python train.py --num_hidden_layers=8 --hidden_size=256 --num_attention_heads=4 --num_key_value_heads=4 --head_dim=64 --intermediate_size=1280 --vocab_size=2765 --hidden_act="gelu" --norm="layernorm" --norm_place="pre" --norm_eps=1e-06 --positions="learned" --qk_norm=false --attn_scale=0.125 --bias="all" --tie_word_embeddings=true --parallel_block=false --init="normal" --init_std_qkv=0.036 --init_std_o=0.0447 --init_std_up=0.0515 --init_std_down=0.0515 --optimizer="soap_variant" --learning_rate=0.0099 --weight_decay=0.0 --lr_head=0.00909 --max_grad_norm=2.0 --warmup_steps=200 --schedule="wsd" --decay_fraction=1.0 --decay_shape="linear" --final_lr_fraction=0.0 --batch_tokens=131072 --max_seq_len=512 --doc_mask=true --z_loss=1e-05 --train_tokens=444800000 --max_steps=3394 --dataset="wikipedia_en"
Each number is 500 + 50 x the weight over the matrix's rms, rounded and kept within 0 to 999. Layers, rows and columns count from 0. Numbers have three digits each.

# down: layer 2 MLP down (transposed), 1280x256, rms 0.0516, rows 396-495, columns 192-255
# up: layer 2 MLP up, 1280x256, rms 0.0515, rows 397-496, columns 192-255
down396:510408473512525504488524475433546425444524478408478573444467484458485456530528527536459458502468472439568450488509523494606504435547624509493433448587539487446515497475390541474449495577560543
up397:508462557546516471505655532432535540496578418550479472560595497562579548504457457437529496583403586489537444483487446373429475537460549476486471503518471460438559588496492416474448521477488518
down397:515483463472498578486431539582514517581465497482531494462487448430445449503511550520495435461596420481447536603473544479512535492502401554528590484526485539551508528504411561525521551522479434
up398:441455523490465496571495473466441502515483475512552383511546495449499449481427376548538473434450493470507495535510441460493473518524568467480583372535532519442516495544434626415602475470606449
down398:502493441516573437496506556476552506446570558468440573534549514478531495520537639593474486552430549437472537528499493519465462494493485474459545603538455550515543481510490490445492550531385456
up399:509447589448510474656527459515551464522587591497455589659526513505482523524441508546562481586548492421451528361494497444526513502543523414550464535412440428478520511583523501513499535482488399
down399:512513502487545467446447458507473422548409411479577452523497501450461496481543554535486586529428501587491522537520481535495506488371474583481506576558499452475434446482509406556465440380370556
up400:506491451472438553501488513527463546414440482536441517511479465522550510539516514517444533539569482437443433488478466545529391475525517490521408472475523463569474522410522458460598430542474479
down400:539569595494425481461529506514552530468503570441585484613568574504561496586410585500572584527545477452473548520544472395543464483422483556507586544488551454494539538389540547518496481547499527
up401:479538537540411505491543473536492534487482501505466485498455524476512536476508533515438449487592432526482498463462477554473535577455446497493484603510489541465572469367481429484469517444532464
down401:407448521496520416467507485550523536495567502436435552344580427497559507579453393464488558498516538486512498571526484482565495559464506497511492465416471543478449510598555487528425497533547425
up402:477531559499438556507524509451550528557460556481518559471469548496486510500469500471621504446445511504513620568414470456502479405473534402486444433454493462534599533511477561473424537547399518
down402:495587427417474561416546513548447463505572580501436509495505490427463458492494427513471569520477563475491531474538490452535469517511451487553563478458552542389452526506464493489434469459517488
up403:435447479565539509467449510450512420472503429537537536358504546406377517495560523540407519571510546537438459493476451464476471443490494499550519592524626480477472511499569508487579528550508434
down403:506440496447519411434553545512517516473539575478456439478472501443593381485517440527474515460484468451497555513440460481535460505501528492463508528439369507608521465494459548477496425514484377
up404:504533500567506475484498507464468554440440474461460523570572458504427500557568541518448550468534543525530397514473538485506441458555513541509419468449515483484537485500484398543536447510489529
down404:532552531513562498592450405527498423588551496507475548443589424463555528496535468558507471437583512541525486555518479552555468498516494500474495485523596395492528505484514536514499520460498368
up405:468509491444384562471512472548535466530400505464512548522611399574516547529520466572502425539434547463496559638501550538404526462538508544536430490586505448516497438484440496432499427554510561
down405:454499470411477568459467488367561503543561501449438510426391587494546433572543495520523428454446534479538538535519464521571519516475518507423439492507485531464473414471501434508478445505481466
up406:476488562464445620465394501493490574492497509433440545485427507406496458404452559454419445519381480536479475456552549487565454419517565473518431503477459443591512510391511453522505477532486504
down406:536525516438525490518490466513498622461463469492462472551481509547476472543594509399454502576510475466510589464549584458535481474469577485491462538539566499556577505532516493450511492381475495
up407:501515427526536489530465544574563397554472516480527509520498516461571559487521521493503448614511388493592490486475440499564545475597494478454404432689510465551554493613435495453472522477520496
down407:480538484410528546455534494450493597497484484494388498562550523518511506412508418511498515437543550482537484510534548539532422508449493449505435436528518491480538477476463463469485379543542506
up408:439549444572512481390522493477469472533555524545519504412442473481424497532465471498527469559496471513546420473465531548456402515520491523451477518530509434474468458508524503591511426454532491
down408:531474528448412497541393529505583458569452509458513483532597496460533466493557483631451505387498524525489579498570535548418522417491391603503450488579530522456535515600427560486446404573515494
up409:463492625488483444455498422456498515499497561513514480516420552464522464435420544528420489525428545487513618503497480546530518410440474425518566410519496511523531506536550487513516544425542500
down409:511462438445470546451427528456439540470535513530442511463518475427502510569523421513367499485467436553497542569441556518435460597450446606485414514502581452431520526482514527491471501509482407
up410:518553568416461484454525532484470609561481422519544577419512396485532476445509484422548495525513488541412519421562462546450509411444489525448582540393460454453491424555475387499580482430490432
down410:534564416457552568427477516490580590424521517493529531488493475573595508445499500362427416493503504492584574537535522534585343473586567447461516481472513454561568476475533479415589513394498608
up411:579501559501526513525479574441458527427493602493473500513522595492547536484449536542420359483480512547475535487472529575457431530461565446485513500481576462462559562481565517431436458532489503
down411:436500435545490495433414473559523495497465463531513452379511380494475471422530507414497558503553497475531383580514407499466529515543491516510519439510587538539606556516500590575454573454456469
up412:493481461397470618446426507492572422556478481456448520425452443482455586521478423517498567491612484496464510494513385390525450492522508531517519476563498442606518435545549577514579448562513537
down412:435568547555501446563531512554536489476520537569464547435501521455538456463407497522468440402515492560404534602423599556499473512555546492485517504479546523472558409545568458577526573435546511
up413:534626485492428518525579494474595604488514559488517492456517519459484484475583561525445483596545406578490418429343530517476536482591508519516347593550546537522554453543495430425518539522516423
down413:521542524623509473575532479583485402546419482544459553491451421543509581501504535468448508418525554453478488508589486556516516440516596471551524353482516488524407492494479508479455546514557469
up414:443605505492516567436446600525523501497372515548490485457509507519506521455523533517537479448503562466493563461472463497523480496567486469413496517464555404460476556490494518542427579549457403
down414:538417537447515409514552493523478535459486530525530460608512528469430495512479452509496505474480465476489521498457558524532530472433468496441464413551526520503527469506455467494542534486540529
up415:375522453428576466457496461540436483621570594579502446510433507440615488490483517527539476541495458409484492526534543574463545544535522389455494551514501540425562530549443468501512506571512509
down415:581524575550466532592580459495480471461539470512489540503595431555467470414545488447519554423591512525567455455444451422489504366519482505491497509505526516492426508463616491585522487456501502
up416:489459527607474479584411459483520511507421496511501437531499437573511566529493472565435403497408596555510395429511598476516419568413401557551495539557539482529477377502516533526565424550547505
down416:495486547432602552400579519534545521405536505472536530447463494427426471603648608456459469506548476472459607612470532502528541535507528492500456479483547462522557538638484442511465551448490513
up417:516543498612533470478486470549594528540462499456531519621454524438425563484509553452496496477386508468494529514456391527502440574516542501536441484435456519562527475507469563523490528504539479
down417:524475624383410430476405495462442563529505412443564491464528522495518495443441482565516499527521588465469493494524508384460593417502465484513535573569473433522441466422550467460501536524541500
up418:458549513457527435562529537549545511576554476528437558559427535417538585465458500492442581504483557502466472581515577530553451483502510540446542440520581449501569428571450520455586625546489508
down418:515482612502546383481505519449461555597525535456460508499446487477473469404420418525449430473520471485482444600417535480474489512417463554541517467428465537455558463467470410524527537460511520
up419:516537503483455589488444487454533544458512553484381512469449493527556521455496400546431562463477520419488525467516501592466490507461549467448520528535537484489475477478530445488468475534527601
down419:542462572453457519525585503611516489523509540458522542558467580590529528474494599511503462512543454585507535462490494504580469481577596561566448497464454546499466516611444520485540480529504469
up420:488446463464465489538461438467556563527580471532536661472509605504517483543442526576522426482525574630645555494432380498596485512497528488474423469523504442610558393501478491508436432423471441
down420:452583496505559528498609546485519502558611487500528455534469485513584580432499527447563500446456482459472433490497524501480540471499469458443434481406487509509491474457428494497485429493556513
up421:478567514527518558449576415581474444479449509526527486446555548549528537576451428438486512560624551512471500396408498545519487467540536439543547506525497510405500462561572563465538493546477498
down421:461501473454482464600549448538568523546534491521380510517514476503564533450524555527528516504544450480564504497475471508573456456437455449411458556487422515450490531477414408447382467536459548
up422:477529460415426578465500512561511526481519421592461435536551507574484540444478543516531498519451453633530497560476508518530489520460510472451515570586550492540554478517456490597545469511489520
down422:556463532497505510608599419519528573507563543596534536529458486514539549545552527488541487565466554416439497485521578394499437423510504576500494395513558420502482470456541495474451559440498540
up423:542514448596505531529504460499516466457455428573528525551511464513510511430541437514560520423464536499486507459531536555454544418471529549486427511520505506514459494464508430606528549444528580
down423:451473499526519442504561440517438562486523517474440506457479442449560489513414545494518518507507502638519500489561454526415453565604591530438585536468477509465468496493516502453554468554506533
up424:469581419532457463458513469550448632556481527467579461452523543569507497644454457453423477440449460573520559382454521561322530579427568550491524502563562440528511473445579441505503454514521539
down424:458473538501511489403518594478421584572480523556361432505417505552500518455491558507474602491503457498500514515473521567477453421504483408602442501427528459540501452467417494551481452514500501
up425:526475544475553489554585452563439439587507512546510450535496500404460425547574524454627429468456420458381487426484395482471428433566468523487548525523492507517455500536429467569532582488531517
down425:527523522464449556446471595477451417427443485444484514501543512513512529520457453423443511523488496457511550469526549567526556568484546527495552510533461471513631538452459476482544470554458478
up426:474481468435466577406470522499434533489473513448502456487452426594463520475506483502468576442467458561419509498611432574522484565493512528542441474536520512557459409410460511574526522464402513
down426:532536549542536506477414478511483579427426396496505566562581526560496526486545405465665482543453457485502469490392492469466463528513487619459439535442474428491488511566508495495618486455511553
up427:506489525519531515493550499496460491430464442409484546534466515494526513611520464469482477547459504530509531588465508423519463492495519465489520415496576526558500436456568512492488453438521505
down427:541559505517482444513563509535465569538475505461384576415571563534472507474424457502482551586474481507497486378546554524449500446555499514583468516535452522560552555556539550474434547462424472
up428:458530587480506584535484433478490470488477463490486469513497479516480524462486554543577521486499521541493531519423531516493497534507527520521559435532501423512482555505497459459533599503545533
down428:492588400514481478543474552490411491487506504449504480554518516644515523441539393481413520505521470443544462498584484456449519465496479444518554549478548453523495539485474418463473507496533383
up429:465539490470461513466446534537453452524539471531475483515548494493460603504565516609528466530567429546458473455502442487434543486510440495506519509519493406576585516425459474440590521529539481
down429:485473436520510502489530447526523544507489525449512469425503521463527485472506487476441431610480426416527536584485553547472463415559454407538534474579543494441387512472540553469483531485547453
up430:519575557504394501481508484518505366449464514473539535444538439460403594542442486472448508530535477529529478525535551377537447484493489587489497438436480487567433442469576559506543407475478567
down430:504454567533427519537487478500539510531525494520551576592498435490579474538519402578604556375432513582559369481516495537460521455522463548569536496545552518542457515412486537521490532431466423
up431:458369507533479519541444488580499487451599536470523454456451492523541508492518447477418448426490536554469514461540606400474522518477514509456498510569540468415484554488483396447560458474540541
down431:461585563517428492520591499427550486468457440537479431505546502534475410543531429549462502546500483457462533561428457532523445505444517549607454498551493578543452450489590587456488456519475495
up432:461487632466448486502465466517530422501455598599465476396423474483471583452512588445524525469487491480524395471513502587663469463479536593557469488486519490491610529585525537469490472564528440
down432:434548512528420522566477489526628508535545542510601503435497560488471525460503563582426465545569472466479459483567525539532434511547500442425384450616563508561509418466584386494545494395532490
up433:399500528468510535539508563472594477426581537515460567467418527456612565487536506518454448520524503478465434502528515509490527486560569511457533513460486496561480447533519527492543457523517490
down433:488531454486533490562471522522492490607583468544555415603540445563458501572535487445511479438529513553620585395484518565390521456471503516520478494512534421430458525539479472462394514394506528
up434:563462501467544484460500545456541584492364632555497519507457385484598520420561456482466480577368416535492527414638398512535485430539504492508464477480398462502542486484502601432441457514458413
down434:586555654544537531498564443436486557525429474482484372555462483531525457473542507452548557457527562460454499516441541494450598508546499516381512514370539484520547622479544516456613571454594513
up435:488455486592556570605530466441449545467427426491499341464497435560489556521535447552429411550541611527537465521444419584542479474405500470344514509588572518536521427480511397531525496541480472
down435:456491528583370545451372408522487486581572569543539605488447539483516424410390469391401568581498495628503498457486468466515446505527533487552505385456437474422499529511565419504540436516468541
up436:431565489540454554507493433544517481566521511543517472567487518486506584532574525511461588563462543429586450401474398532561474469364448513563465554463518501500477569444462472638496545404493569
down436:577475480583513511511506480458537514531521583400401439487484574498510521453566467558511489388450508523401605526493529486544436432466550480494559505479417478456523465477506477457511485564436520
up437:477550509424528564373479504606427422464584570605465439520624530557494562500433541468447514546574507460507469458500492495485495452547492566495513478514452568411520470523540455470517531517499468
down437:353559503541481495516518558495568553529543434459460469491422478505503582572570512550522480537474543485523455544550434494496414557517529549459474587474570412481484541456478523499600554425451435
up438:384498483497505551505496455512530473518487463502524542565497484491587544529566503512509480466508502562451428488519539461550496470507561485420555490464497528497510492544496483509485501520524419
down438:543465456611513580481511483468537473569477466534541458467481471536524491434504479480490540586451467461548440469530465423487473499485460527550482492537457409605432478509494460529492497502515517
up439:522476458439436467478498458460540490570454465518527531463495541534561506513516514532478436468507526566517474379453546530499572468428429470508500511536569451452513490485495370532596536491506446
down439:448506502554560540548505496527510555487503599446557537544442498546477469539500521468450614504497481495466542538559491490553414478528476438494527474470451541513526460486543512485377544502456542
up440:550553508530565459501551503521496551587419537414485479439498654494628551424468617487430479563505503574448498461569476505498451531518593534497524494426532517529492486557539418478456493628500511
down440:498536512549539560512440541541480443463570545536508500489532455453414563508597506509491501536504587389507439523497528515594499471573521535521596533570560515521548552444397445478543352553553574
up441:430507561435444461556515560457525437545488509528441451474438521467509447474524567538569555461524523574487509579407476481519490536486532512565584476466538402547462410502509485504451563478481440
down441:478428448389557399466495471463499581427601568464400586494557478514503467564532466520455568512516416465536471455537593417512543603485492494491499535512478491522516561440517460449514513537528522
up442:464483378462463539521368477463525485564561468541552486518511543566552574492455536470533568549567524441570531487463420559554531483526433519513535539588463416527477495487528480617581422614539538
down442:445517570510423586553543542491450525402512466516499586494482467587562556470491524591489457404419528460445429483602467485489560545509460562529499414443492487496530610492533491476503569378491489
up443:470473425522408553438497541531429493595505516508499476491475507492555459431559535566474486517476415607439484486518555487443606446431504466482493508430543459590534462473437522536535514451564513
down443:590555539492523519549476495531503555479500499468484534532468519514538513530453527490518491471509488535553419450481451445504573521486478498494463474557516538463464493483436527499489507540452589
up444:579444473467556495584481442550475532449491449438461464488530561393410525503475482509559339418482505466450524518564527432520475550514507489500494469544572462493622537519472510489552538445545511
down444:429499476557437570560490505485477510538503488489523513418563448497572467435532465593513511545448542552526448498491561408501534486498523542560483510473518511498399488577521493499479511541511508
up445:573506424442535524489484434451557464595561546459522535454472474563464481534408429421475427481510430539495556636474490536498460452550522508477465525481625520493453507534444494501546520524542499
down445:531531406521482579527529568465550493491493482514492433500537479560470432469468483455473556570485477514471430459496363467527503543487488534497558483496410459490394511507575526479503409560475458
up446:508525476501478550501526489482495556541446492455527506521450501450502475567551439534495591490438490523511541495534455526524472498528504414561536443523508420425487602544414423610529448534505529
down446:479460586505443498435464549548481436592564464475448552487419476599430497399426517466447602502516560493498452448494499505515520527510549590399561467488416565503521543437512505515474500451459532
up447:546482504503474570432405425488594471496583558586448480540447408501573490592509510515546432540470489496520550494529474491601471501497452515504504443472500454480580485595610517490471477443565480
down447:580532546468521494512438577493515514537469512505508486509498471406422532437566517498383462392554509541440499458495525604380490440492547447522441549469504463508462466496447495547502452485517446
up448:520416533493536444516543444512487453385452490617485457542474566478543514468462390523477462389605558497462556431547383439540486447450422527483508498475552500483476506497467460442487481459517473
down448:450627453481494578427502527452538533542515500572477473480490523453601497469523534509512526453469503585547479508429511513401498491533549457508570524563475514509515545496548514569392405547461518
up449:474528557437527484480520518520496510540431532511550542549528568486492444571472540516528545440565452530514546480484607538594399414452563595464507505481520587513534557514506485461547500543532502
down449:533519462569477587491416502492510563429534464553458458544478424568484518480620523595535408483468485581539507516537425406480539524497455448487403503501421421524431431537377538476485445423387539
up450:478497559531476495527471492559435449508405460470500455473527465476511525558528519541425514430477555484500506563475469588504474450381485465526474519516455502508593463463557457497425493445522400
down450:502535472522535511467534550507559461494540578597511454478492541466551470431502533544512573559477533460477569543528532483429468444478495497531517498560509448452484555537486424560482467510566558
up451:540525473521559501417495558497483439454489455542499533479485518533493470506459564454517515492519497475539378542512584502403515517483506502474464469491446500460517380446546418480478502378522535
down451:475475490553594497521513456502485520428547561481544588438460531519584578513504443553506528504430469477459459533434414515490508408485493421481504498488511482494460548461445533499562427572479552
up452:507479503536528502578486492520588487620530544510594540521599537578536508551532459519529455461450445481578628484525472512520430505548458491504567482516482476547540539520465500495536504506444424
down452:467521461510459546433556486526451529482423503496479442523519536468521463559507538409460503534428505457520443538476498420479613426440558540438384524575462453486528472425558546521472406525497567
up453:521458530511507503520401500580483496597602549486506341409536540393612564479504525403507414479577555446550474475444443575474560600484474529550526511437529422553578496503503487530513521477597480
down453:491551491639480509576543527545529502501447577609470518567445442492520526578467411552463496522520532503484441461471497493480513495492515574495507421557473535528534478482487556511407581555483508
up454:537445553532431570461482510527513501494451482451509482452585540562550451479493486498405478565474542460452550513488468575563512493500444451575498496547513445503497597533481513395502521510464438
down454:513473447482560414493516488535549473482526549484571534495395414427394453461518518487511502426525430552489479500531529505489431502486546528539516433451512533496512446455478509545519455572498534
up455:490434546449458516575568471556485447461511534513507449530513514540444515550404497506463445516464409525494500555393513511474510467552467489528511668450530495533490487445575605481549480493543522
down455:450465505522511569486541465477457545556499494464504518452483558492571542513412487474462502482475574443529523490503471513412495497464626510516462389570497477408520473544487540519555534518458454
up456:447462539491465458557470445538545458382459539580420534444432477463468573516435461496486468635550465563467501530549444476515504454547500453630556560491567464548531565431513469526546518570599404
down456:453506446471526530501556499442454459621495509441449529448499525479520536528536519510575508429456467526491497546396560519496481589506512537526444492534498562465472442536507472557488549405416608
up457:425496578586521533566511517503403489599429557502526426513467505569456443467568440559511570516541461570451492469512510483534461423459557500492422536636516502556477476506549461582535472521527604
down457:490500483537486500516468505484452484398511503462572496413493485526477509549396480490525469456580527625495414493491508505453519521533487493448556498412538509521461512548459468381434556437539521
up458:487548515430545383429497522579549485561564561506461456566561492526495535477431475533469509538521522487520417493422540497447584591497459539540524480412540543451534530477490506482543451536493532
down458:381497455513487515427465477570480487387506534468501493546517491432481555490556479582523521468530505448465398598460559541462498500441536532460453581432492425558451474495500438386540592508534486
up459:514483497458410490501532478523512491498480450529451519461516473447432474394447532494462569535490559517484524459454495540489467438402541444493474530422467427556530463464428513574513541500427495
down459:443480518472467488554521546517473495515508471487450473561421462624498622443542517569511439487539494536532494548491451508589466598568503478496480480438514595620483521419494389590506455535467589
up460:546506526550519615551504494418529472499451457435561519532401502582523478426455485501547488542458595483483528506498505457512485549437513366517496487574505510546562556452523566533503488503468553
down460:550549544445571431559504458543518546582512429514397430506514539473509440467576439511472507483493501570490433492497520532537484509576548508483456537513488535506492552465470494531459491587649522
up461:463447448497477512500531420494565607387544465509524464465504462563415562538544438506487467519418464568490438470480511566584529399510529495587508444462464495499507445498505512458452550485445480
down461:489506582517440488537599483480529477467446468552482492465548426486539569454428512520518437500609548544498515546578527513374428638467523461427416535518497476465582510502522511474611516502470468
up462:499532556451543429412549511426529641543524583537448553568599501518686523505454483593478509387505477442490585475464441534446466508434581441593535460476573568491590536547403471524578410511479434
down462:349439467604490551504513575559403442501568483506582476578435503592486573542460546446482450436467627405429594512505436462599440424507408492434495438515530558383499510572583677365526635474463466
up463:467504532542528508434482443559471470486533508497499478526490610363543570468515525556514441489431560487496499506446449482451488489421512482485505479508484440594575523489389562551536531545532521
down463:574460445460494456514497611480532454528497466546518504457435531595582435417486456506490497513434457464520477550512498475464503478443506524490479546454482637514529544504453507426496495448520547
up464:457458571519449508463396548470461597385494541511482536432511479486456520483564417429502548463498536528572542479521496511514501465454525460469454555398489488504577525536541542496542457545463488
down464:389445471635492427525421520563488536549458474467459580479440491461449588526463509471532510517492443546564530559555502489546434502507483458567458467512554546529508462571511577466573571499594553
up465:492546491510496430575513532478482494543447486449527438478518525592530540448498470491435500503489467464514412557475513430543471486607488453519453543449458440556474557496439529579588441462433534
down465:489494506452440550427469474466459542460487538476423582474530475492475519491552555541572489469497478456540564533535492601496546522457491490586600512463513562475565613532573477456469491516529485
up466:525418473526474523527438443508466453439501617488565464466465495450480462600398440480527534452492490493490562512472564435570489345525550517491552460577467504510446524601443472515480563543478493
down466:550568473484520354536540512492525511554523501483473535543539519554465538485548535479525541516473512481625488481529537475468585582452514520481497516452525490496521557464540552503590453485538463
up467:530499479456408411452463482481452452556521518524449529481470488483536523416496560383586480539442565498473481534480520555421503495491617558474498412561496482509466468497459427466526597538590503
down467:495431418466538557482519501454501443476502484438520417351534516537489523492485520510534506479592440592569488638527509529609430466560518420475500609503569460501552535462512453502438475487509472
up468:526565619535527460565567515448445501569537464525511507477568404427494470544441501443534483459475381461555508554516492454458420433566492371571550556525441365469606546575435468532488482485477457
down468:525572455507567590436554537475559541497505545485534393441501505550496501584465523562549582446484571562371510413492572649496570422470495505473427518524673495471511459444530424471448573430524499
up469:478604487508576564537488562436466418490464540525541456546521463477533500575529449493424547482450471560561476461484458439494498459540507416540526495548506478653510538511497402540444500465598508
down469:469437525510477477489482444538592565453503445442471546492451521529485585434490521577541404591427597471401467485509574474510353476440535518514470475472532497497585527478491499496459514615472484
up470:572474466545485537596499504486483468510546448442537508523588557550412488483503491501433486494576533420558540504534413579460472474414573499593473483492499454481435507465454562542485577498476468
down470:442511469493441587486463515532509491528490546493503476507502485444512497519486474528538476469435443498562485491550517518563396505548519536555525474529552605492491464470441462482526513530501384
up471:497552518622529504553495539406549454433579581418380514434528547571522532454438501494433487471570507496518486543529475486468524545493394439534422452534513617470560634479484496536534507515472517
down471:475477476447512504515480534531469563426485526526566498421440507520506451469612493479567567474488502541467454460479500504513437529509550461518542500511522496592540400531450401513500532456633547
up472:558516488536511596579518420503515372539538452444495508569564489564512418521580608571540534566548466535537446514583532549557477435500474578570488581390395474402568548525554455470584483553550431
down472:504534528508602593521458497445486470529424472498596545528439479482587481586506455476476433451519576494507543535542472514566605532495456523453515498579526438584528517534525556472433565466459495
up473:468497454455430524525564429584531463511444490511523562342608439484550484526528443505521523439490531451498454557582578479530549517482468432586429438549529454454464453507387476522529492569496476
down473:482493520521516573582433589439509567461493526510534531580452596512505546466408499516501428537462456506391611428523393502535471418495501534429518542446440438514518569540626458553526575491570494
up474:493451428559494490610422571435529598449476494436371437506505492498445505567513439544529496485460518468502483516488484492518501454554466548547519523563432499540551569474542431491498494503500519
down474:510499504470493512386586489569475533531506481548524559410509469462556441574499492441575507453514510522435415439534509553438561557495469468465525520442500555474449573457513558508485544480470467
up475:471436511499526516381499496445510535588561556595510452445535484537448512557458483379504512560389570518514540459367464515482467463476495472542368555505464497463513509512525475526536434528572468
down475:517573501617558503490521516520570502514407525421458578582525529509517475462546456462551450524591471501594434464440490532487518534482425485453546456464544515473445546545460466506523535595522615
up476:545460493507469495608567473442470437548510512526603478448551499514478506560585532510519554565572454512478502492458504493443494487496440556491409539406570475442519443477485516436489537464569421
down476:478468504499496500454403439479527528454453414509445514564464471519476562610482479550485383438481516527535531459398495388489558518506523456520501485494422547543369576532452486486442566361508505
up477:576438531475488462596542498521626562543509573517512462427426465594511605455495489495484493450434491455481544478505563540502465567588514562435566509504479481500526359522516469468539496543424459
down477:613520495462462582618475496527453519491528519477578494476550474490421473573482515519438484368473612590549566543471434530518437408507609456496507387595493519448518512599422531542478493602554579
up478:548569509465508466454551516536497555478479445398425458507537496444433509597590409504496536385550587616377487485476508587467471546476442492499513482521513481649553503536526388482430568463512476
down478:500466558520501455562511487461530529448530494466550478478480567547490558520520517477468514517478451525475457543504457432549550416506428563501586542574509435425450528458456487527549489509438537
up479:545511460528451439483425453542445528501516503465467466503541451537519520550460544474472590520588590531518421578511448446534599486536523574492431430484484498426542528569495466543547476555461479
down479:532591447477495542497565484393659549535544502538516483543595531538540484479480464528496437454367570417505489482581604509422477448489528421503516471479494551552478516550431564475599505537544616
up480:561535534492449434502465543503380524491528522509511462488522577430549527554480521433534494518560453546494477522434484511433527507525490463448485450467489413538551479528409555546471466350445471
down480:535538432522436477483561474541466470475477526521487543442505596415583479479514473442386490399487480519503489529379466409515555545512436570432394526479489536388502557438504467467533522527542496
up481:502527462531569545511418543523519552546491499515532566528504505427575492516466618516507421507511445469496532452547476515565461424547518456521509492459538449426526600542574516472493493466491647
down481:501484483464568417471495484469531454509458521550486513470529553498446473447485501486543500559472541532477497491485464490430522539509472492476456580499482512591507478495450574533491512505443478
up482:526605457483435500439454444499509449462510486431506548474466545529542501453489528568517547476451463506461519503553452430444432597522502522517491508515510417456496481463514570484517508617604509
down482:553522486514451547469454526589592491495516504575486535423527445499523534495463452521409605414507451617449464406562570543506502537494603496480576509457561551519438492518494511557479503506503444
up483:499474537542509440599405476557472440514529490539577449362403426488392518491476568510571511556462409489437533476398479472485504524473536487552535555405569443557577604564513404507530425475529374
down483:610509450437447534537562458416451566462595525507422546549523433494370580508491527527549518444568465466555470532565450494495531467560491520492443527509531581432481524459535475476487425524522424
up484:493553538542474543462556531555471432491457487444451534529509452573581486390525454565472484487475417523480474451442450377529500511409557452494398443460490486361426515530564453520552560565525484
down484:501453554434555495414478503510444440487500513476508456528439556428428494411535502492491516518472535448456529520563517533516467444540461445445507557583509543573545498431408468573463410512444556
up485:463626510468479479597543515485516612457507524537483478567458467501455444412542536480442559399497511363555473529488511541431519608496466480592585544447478517520510521501515358497446430451401451
down485:592407503567439492495530539549402461455467538534488495400542514486438484536451588483556511439448473507506512471566539504493527447523539498531533490505547487485486507482529566503558391592494521
up486:529558468479562517463497454580467541562425485512524481582399508577491612485461491522536563484521503476537620540579492455538545508547472466454476545480585487483505507466496522561426448530529424
down486:429529513603450534501454533496510484473545500573547535486549543468538546497505542408425496495515581434426472463423519472444474579473584478521395479622340420576487477488483453416517451511497487
up487:511448528400586476533480444564526531569487491477472536506407508503542484459517505516454526446507496458512539489511465540506436556467536592415559440540538521505497508525540507457506505408464484
down487:471475510552448594507619516506495485500570494574512535493569431490401437529463519544516402566514508518557553509440524422621516476438506492522519535519466505539577508591480481518459473627533558
up488:494549537576484615431611416541434461492510547457484488581512507507510349469549500484541422499504513494516474552467511494538455424522509492577627518497514506477584543474528469438494510573493541
down488:499469402451523438553458513548522499467562568543499557448526464488459645557452458448553481504479485477502554545557546564446557567412563549430430426472473551495447482500523538520483499438549539
up489:535426448487580536473567427518508551595400486650431460658420553520615575581447542468539460462443565526486574481559568570448504517463536454503435430437474499523655447526502601465398434509607537
down489:467534490477507382516440411453480486525485480511429410511546594492519421487512535499443482458436390544517453500339573493478537456579498546500495540507507390457541423533535465471470483568556538
up490:485523524543496512537544509517473482501477510575571483494485444438541403457535453448520472510469488485540513529499570547450521534490553553558535463486503458465486439507470530419585491555560562
down490:602465501468449407471457495526539456441549514463483563501539473481493566561448538545546554439498475492418446439471491504549515512502481401514483455499445564508505533540520486483488455438515437
up491:425534486520520439566425483631569479385524492462458536517457528470522542488499490520556456569517510462559477451421485600447454451493554534406398495539546507473447577540515463488477459409525509
down491:462455500492406549430511511551464475441538551603531360451430446496507505523512575520518463544499547488478566345507476556473449487440425468500532461471485421427445512567611465566454519520467508
up492:524493540608484535523533461479479563456571469403555609471448494561573532497550536569477563446509422508410464463491480515437553492495410452461482487510431518493455493541477510524458499445499570
down492:480429548531467446538558501581502529559457513533437556515472532479568546495530541435488448569550481539559503566487522475445506593431485495560518513464450455503469506470426501491541462496541475
up493:541548451654467505380428465488604519531496487554505532456443595500549462493539453528407489454525558578464571533445592501500508492537555427457440582496496449432623519578473556502471445528564475
down493:526364435482603443444543582457447435492451525502471448425579422487421519518474470545469506478572461540461564503510499527539523533493557487511495534382567549530469461452441407551497550490474530
up494:490545449572471420515456405522467553448474530546399545498519506503443427527508471538445452565488519544445521535508505542408527583439513482526425534547472515482507449539473489497463502572477499
down494:512515474444521503497525544481440544510556546396499499559456454426581507483546461506595432466556476460538492511500542435502430513521508470483549481512600489476455509485560516500532520517499497
up495:499494478512451486451503472494537543542504513577518484601441526471558484532474549443458439505514405404506510559571471517470479577466529529536555492507489443470519389459458501487458510533490576
down495:437543518560551494467567546510518494450461452435502519412505605487448462450526469549437397537479552572563537530502436435449462453517522466449519394520518504524378507489466487516490513479492563
up496:542501425506429474619549509474474520519535479441560581494538535464541576464486486516394498435547474485532550560540428543479406548463508508479579484555510400539451599514516438517530491527436505